Weights of a small transformer language model.
Size: 13 layers, width 224, 4 heads of 64, 8.84M parameters.
Each number is 128 + 32 x the weight over the matrix's rms, rounded and kept within 0 to 255. Layers, rows and columns count from 0. Numbers have three digits each.

# layer 9 attention output (transposed), 256x224, rms 0.0559, rows 48-63, columns 0-55
161157116128131139098112096115095127185142104125083115152138152144133152144172064085131091132105128072116100163088132182168154158188112138105158135095123240150119112100
161152111124104198166104136173164084102105160134103150103106126178127183090130140137095088139104171172167156098103105098149126104177163121085095107106121137134129155128
105149136144114101076118210169154117094164117072129136139146110181198079132143094126061104132139102102187115113122171182115152124124196036115120106104173126094154164130
132129174094087119100115155176110104116143103113154137109184140158198141164121142132134088147087112168156115093141169146057156162141126064155130116121107132161086140157
111123061122127132170136156121106129107111124118088095085137106126082171133140068120176121068141134139144159115119144095119205147096096113167140149155138096171117166109
140099085102080103142123108087125140116146114107157088152147099118164215066144095141107143192181133110145095141135174103130077129145118120123151187059130172146130096107
144175043126129111168101165050118122130112111130097194154093107117114123116156136110081068170117152116147182104163093102109208180169126150099142070109109162135116133144
127116109161151171139167093113087081065138126139156134138106091139150136118121103086078094077127129119111099150125127069071151083118200166086120135163134153145087143119
131116146132145095124112166102151213124125146114168108067123080170170194162112138141118116161117125141191095122124114192110065130159099154171128164118148165079153116130
103098155143142127101183127092090175091121070198168195094162083125125077090167096146076100180114078096204169167147124157095142152148169099146156128171135143113113168123
120091187124101161132210159094130092133122083150079112132155189136136123137087162138105151190085112144121088126135122114150098126150026109133082086124061157135112081120
131161127093084105095146141168115115173135155173141161153135043169161110126145110132105145049150143121127135105099155199124061112153057147023146165125142112124151112120
145137164145122132103105134129166112130104065123132111149087099131066166158159185195023154104102135082154126177126143085147089159152128121165146129187140222112139082100
124084112151127134138129098161163102165186143142153123142113135151114148110087111109134102105137132170071114123114123113090112164191122097152100121171164144160155114160
129114139167100195117087117079152152149083144163142161190141175139077124213139147163251090093130041115156180086158106175161135138085113128126133141121052196101149098164
144127160094163163159082173125135168166111177152110133096147091091135131107196173090119097136115054116116091146094183161135118124108142163117147157097148126159111152168
# layer 9 attention value, 256x224, rms 0.0617, rows 49-63, columns 0-55
114107148117155122138156085082115159130121148122138098166087133114123049190159125080143184128127102120123153137112134121072129140156142126130159149106119113137138093112
136143157155106107137120077104156199136101059151127140185114137054113182149144187150128130120185126126086119141126110086136177139099110170168107148136108089167152125105
139076149170128138191112113137140131117107126081133089183112166107049106124139160096084144125200113118120128135114091125142139063066143204086114125130167096140143156097
121122163125149127071105135131144132113173118144124132167139122134129141117138108151117138167158096128150128165148155155145086090177105162101079173139171112108123128177
126160186140169147099140141156097138161131128132140114117119126077108114179115186146172131059129128153117196123094092183089122103066127107172117111177110123132127162138
134147215143143195099151111180179095117154143113127087131146164095115137125133172140137138163159129133122061163105135125105084075078131104170126144124108170103155112093
125130167124111118116121147097114214149133126169114161138122113114139114137118113163107085131068154130132127088143137160157128139112054142120137107084119075065191142126
095162088138117135153108097171042128185107112155075176195102140133066069164152105159138127097105129112064151163108158140140159120076170113090122193136095120141124165143
129181106130132117128102180168149088128118171071099114176134167159112176141083102108146122070166147127117050108122136115116128139143107144077108185131153134088125136126
075101106160100080139073108154133167125178137062163155098094076121115171104150154090121110106122150099146154139140139150140131173131136151151133211077143120109083159135
095116146104154157145143130101142156116168078098128149150145183093135126095113149152100115198148089195191096167139119120118108167115172141174092075146074119114088140134
132143151155118090113147155126094175052105161143097140108179106165151163097079108090179102106135113183122078104169139169166141128128154159088108124149118114159128098159
114162145108141127166196159119078162120108164144091115163107120076076106141156122126135131145135139074181128141130084127151086143168125126115196153079090152099135102131
148137115112179099148173100115143059028147165131139155101146154147155111098155143116100133144145163166177132139121109113133146116152120108108138109164163087186120175095
162166122154090114104133096165161113160114078169154111139134141149141136144043085153172140143110162131146174112172095096139143108145139152154146081180132103131134089119
# layer 9 attention query, 256x224, rms 0.0696, rows 64-105, columns 0-55
119095118107147161147124163165092182093153076128103155155182106130149080151157111176141102089094145110125095211111120109101152125121096145109107134183155111161109131164
143166115155155206078201118166120113099107129179124110144107134100142091173224144156088093116135130090097107063109118150150132124070153073088103146120121200111065138133
129154127169079149108194173182167150120130110165092149151084118100102087178155134088172133113117145124085143114082118160173154063127107112133140123146104133122083119163
151124095106144123100135132144131112074055108146077149145154093158113101107144218108199157176146088148141075104130163145178141117180111104126118130105112143107095162173
137136123122120097129141175145147102080132083134093121092143175138216133144168154105138130078155139096139153106068142214110155114142185196112124087077138152178137140125
095120107091067050101128185186110133053117074195141148135099164122140174127098181187194114201172208051125162151123147157130120074122104130170134140185076111136129158100
103127138128129118160137113183114097128076079196154128154138122099131101110122149131114164144201139071165084125113108093197085127150128160115143172187099120156163121158
141153122116089109132131120160128116125108106142114149091123136106113178092102096138124136133123149119120109127122159147102065159168154107108183147123168167091144102177
133142117091082105123152133130103188182154150141147123168152167128155123103097121120056148146124147138150146128047136161095126098123129124118090150097097130153115118106
171133111136140123172106102127104135139104178204154105138106100102110090116114153122132166124123127076130127124142108123123152144133102200123049152124148137094140138164
128098146071193117160147050104088098181092164111192095156093104093100154126125169085159100113133170157090109158113119117103166129107114166126098084052072201100116158202
149118135125150095121165165164173135155127122050119087164154081120179114136117199170113124131122085091144128171151109112146091133147122156120165091111162153140124103115
108102201171114173170218109090117150092131133135160116182144122153110097108044121166107174134135144122209152137135150079143142163100132115150080165166129122112149107136
192147076121095108119136151102085073174119127160132146176156149171066143160107160186137149078140130125131137143145097099091102074130155135126155145176164159112113178179
087121222156082093130150062175040066199164167129154138104139105163141182117131099163112150150191154192083124145117184112127094150055126187157159188160089153083131072103
110121088125129113128128141128109143173111123108128098091163109177129135098165158062163136154160113069140107111138180140101080189093143109105168133231144143071076137165
152135098144115113121071139126140135096148085135147103120115083129144151173111160093191125139121074067126083161120161185142091134074166174057146162092142121164136141095
182135115124074122131093210156126114131149148090114096111126174127185135113101134111134119113107138144142128122091130156138136161110129104125116088119164106175106158168
158141104179148154068104124115129119146160131131100171105115099121084097145153189054101126132137154163134104150159191157093147102152145095128156162164067149131145117076
132097147092147125158095131142164121112147101142091184169132164103129111123143114152109105188145110122130165122152104182124150136131139176099130171110093126139091114127
105158151084137111135145197165081118100111139090080174120172104073103172122110100128111152099148135147142130101113125180130122060140155133107158102084112110146127154143
115107143095096152076164148111091143105166064162134151160188131119125104133151097101130202073150158129131178129142139148142130101119160118132158144151142120115161116096
135149181158122191145110059138093085212107147145134139102138111113085031118095128059169105075118121092096105119153142099211113062125162161128109150146173112077106086181
124164112108137134190147096120136098105151078154084117121166156136105172153105150177108204132103106076126153153153117173130145159117143119132155095117078128106122061113
176136116139131172130050188116078125157111088162104107095099080143165061122136103136179124137092067113134083179131150177107154135065152073148122163123129156112120120176
178036139145107144145178116128118112148118125144124088072127135154080120179104165152112119168103097163150110126161129119172116174102121186143109147158124142104114130141
094097122105076157081100174158127141038178129104101153126105105117101118148143163128148081146139098121133194161082130162122154207150132078156083087159138177104101072078
142115145134120127118131170178129178169163165133088116136099149123099123118151131122118171098182092101125139098123155140152165165099102122136111094077107093155092112118
163121106154117124134158107115142180123092120163145155063122073105143142141123093142078137034134138108139207125160140149126158085078129198113150130156155056092119073153
083104148122119112149109087199138083127140163095147135181113178163113103130143099148173125110121169127135121122100129102125095140108072095097104143143109121148130134087
107150184154140110092125123113183142186088088074106167151148099177105083090124085113191106163129129063100148079109089152199094127210126173128029166060147076149118139081
142102117149137105116122167140149139129136146087110173147155103103139114129139133170117177130059159149135142094133070139096148141123114192147183108136107126134119133093
113131139154095093144125157120134150087111109139147144103105141062103102167164085138122141130184154147138145097126111067105145146109111148120134170146106130103155145124
121124093167154130060124139168106175162173105135085151148146081084130149130118120080092101111126167171138065103070140109135131106132115155106123100184087154021163081106
130118115115153133163145172074138107107111135155128153169122173139163125118157146090115126166067148157154123161091123108157143090116094097147098159209067121087152151167
090108179076105130149162131125119119111148145089150148128125118151150094152162104163158127151098127122179196151062121139131150169135133195165131129193096096092072149117
139149153071125126171109165100145108174075082172140107111118101116132143146150059076097144069122169076082162122071082138108196108164143078051113109119150077079168164136
168141120078175187116176074095154140204103145116132110119126142086096161155162110151098114124135118120179116113093111143169159101122157156180130125137098081111109127140
123095114110131141125135150103142193161086163088125179106078152157119099112145110142139168150145094090067132159098130168117145109091166135154116109106137114182158103127
099080127103178164094122104089195102113086187146150113155133106073172130095086216089117151150095131108168131101123143095103152127136104132122137143085119082089164137109
143095135097081157136121129113142115086177137133141126103154139129129119149074135099183109127091087160146153099150149079115124104166157122070158075112038119161151146124
105155121126061106155106089114132125060161121124076130162127128070121174135114142106121120167157132114111171112176152158175217128172151096160133154027140207152159104083
# layer 9 attention key, 256x224, rms 0.0642, rows 64-104, columns 0-55
109163094173155151192103101110148176144124081176124172120156124113152120064171054136133081115134185146085121122052161144097136064090177148169188128141139131102099142149
134171100148095150105168135172103089130113118170132153114157176136161145193150103127133083055136123134091073164088091126161110135116117202101106109141108188120121075127
153132156161089114127143074175105129076120132188033138165132127139167116150114115132132136052170095132120143114080100176110164099109102156125185123147127208119126131141
155110097151113147098149140138131088115072150149139141141125194106143157112185155080160147193144071122167117068132171152131145152178094075115129135115070168110135141149
134114072124110041113186142211105073063040136141085107101125137138117147170198172126151096067114142115134150135154076163125144062124135142099106111085111119156111091161
112141092151075078095102159147110121102132081135185111187096169118120155196091122134191148113116169097160206112145118101126091142131101170140091146116149117069119136087
098151145117141083154110162182128139126132094168124173155088176133149178095163172042202162136208144068177100147153110078159086090106161133136129164182141109144140123098
175134069122128098109180180080115089105183090066099069182129121161179162121126132150145122103179124101138048169144158109128156154115139123146147108144137127155106124116
122128110078085099135163160163137108143138170162166122126157086124192127158076114160127075123138120187123088157193107130028140186111129085079150175130126121155105128134
171109141135136087153116081131197150112128165118167143153109106075141174119149124134089169197165110103152111171115119089109089036169130175119122112169127092132137104144
155115136100138150149172134123076124142110128111136110119188169103108140095130107088184180139155142142083112152117137136112133148062055121105116091127074081126137087142
179108124106185069088140165154160139171118115127148120189104111137142157120103108098125047116113078110168129161093123172107103084173119131092131120092147121188143110087
177111150155095125163177082053186145154081090137159155141118144129138146113118117111135150142203162108155156111105103063133122133059105086162081191192085080146121137161
127161107139132125121115178098078148151093164063111176160108143124119131119153061122151099138103145100107154069139137126141072097174113122120080141175145141145136127114
105106188139110095115166083155088119095085124150166107069164150087189111102138158103151098123110160151119068148162213086144108087108095145152119181184131115040135079131
096172168062158145127105142162155122146146104067160118120183119139192142100211154151159126116108183095169105146106172131124068125084132109095126132188138164128142076137
173149118098142146132067139092151164136126069095129164098114130143152159182155164148136074127112133105091128093152122137108085136170123135091117120134167093130110183147
176076144130150174119108180168131153190128063103088168077170187125151171136111175108109110095115117150123145113101143169134144059153099122101160086131124129120130168152
150109132147150145088102109132136112072128130132125118081180139128140143141161173118117107175172151158151120104122139111091098145097119118197158121163115099191100133110
148096132125128128112113066121140153170111132158071093064145128117118152121127128168137079180153146151118118108177088137125136102120106157107163168124063097089092127127
106158106089126130149134183134075153164097090087148159059124101142096155165122115071169136072121157114197130118139124167123133140096152113100118103112123155115153149120
122119090166098135125190134122075109183162109162088130160133113131147139173139081114114135065149167140067181108189131154169150143133137085168149087154138141125133092121
113135154149092137109087104079158134126124195209126132136151122135161138091137074112151117000106162098115126145125137109159063063123161136141109130166131090123114095162
091116121020119117138132121136185179146189086137112106154216144130093151187135122163137195109123123101184145184106134118091145079138138137178144107110133145107106100126
139209103097149149072043182104131166112149161160117139110149140149086124125142094165158163119156113109165087149130131172119087178166127117138121099183152139113093160103
179099165127167165140137102101161074164067127103107165099155116161107130128124175105141120152103150193094143123134152156141161156054083137163089106174140151125141152124
131130135114047128083128117084142114122134087144097088180114145101118097159166144115151152104130130090137130107109176145152135194146131105107105148109111145108092171093
133163101122090123150066158234169127170114117140078151122233113075104143143109150099093169145130133069119156167161142114118141213088128141142180145124119090151145101101
110161167113148092170159170119155159163122137200107130076099121121132096125148108151125167106192139118115140123171144147084079102095119180124122128165163121106138107106
119146156169135162178133120211119113127107138151191105172088174084068139097135181147138118123139152174110087149122149043101093187128066123136136149140106096140098106100
103087088134134112080168081189155194116107137141123122094135132113138140128061112086149130171128083166141164150119123162145171105094117110110130165098105112182091127091
107118167091166154112101179145076115109123095128092116090189124142132177152145132161151097108094122168146123143120045146166157149136112157106124106100108097142183160161
134110141180175085170102143109088146149161118095220172107136184085120069153141090115156077151148129083095085092098120085124112157103155090119150101156094129113112118111
146148065142096155074108083182102128108174152152140138124165098163137107141135114185121169120111191191100119098121083073100125130130122116103133133121102151098165116092
181110059089149137094148158079155070082134158120091138114131159126153097115153165104116080167125156145183106145104107136109167136148100163146106113193173086130102147121
070106148106151136118107097158178159111115154119161155118152084138087152132163147095134111117136149162141085118085132072118186112045137149138136162181074115152158184162
109160125124144127141100146131091141131115092136141152113162133106151126135173074092137148028123148133160179081111098131141177126128106146085110062100115110102168098097
123100110109180120058190141117149180125165091115148071135134179107101155097103127120101072128170075133185132110109159124113102086110194124091205146152085138129151078133
142137108092162143104132080170145117132078103105117121179146124145122088125139089129122136118178103152065142117075085143126148101128139109111158168140147094215172118164
145113137152130139181073155161195118185132171125124122164105081098182160097090172122178122186079142129155109091108070117162110171142054149109131066128067156111147155134
140193091096143159198150121094143120090185118123136134110124128144157127138126149122106142151100079130152123087137153070124166149152131113179146087106068081207139147119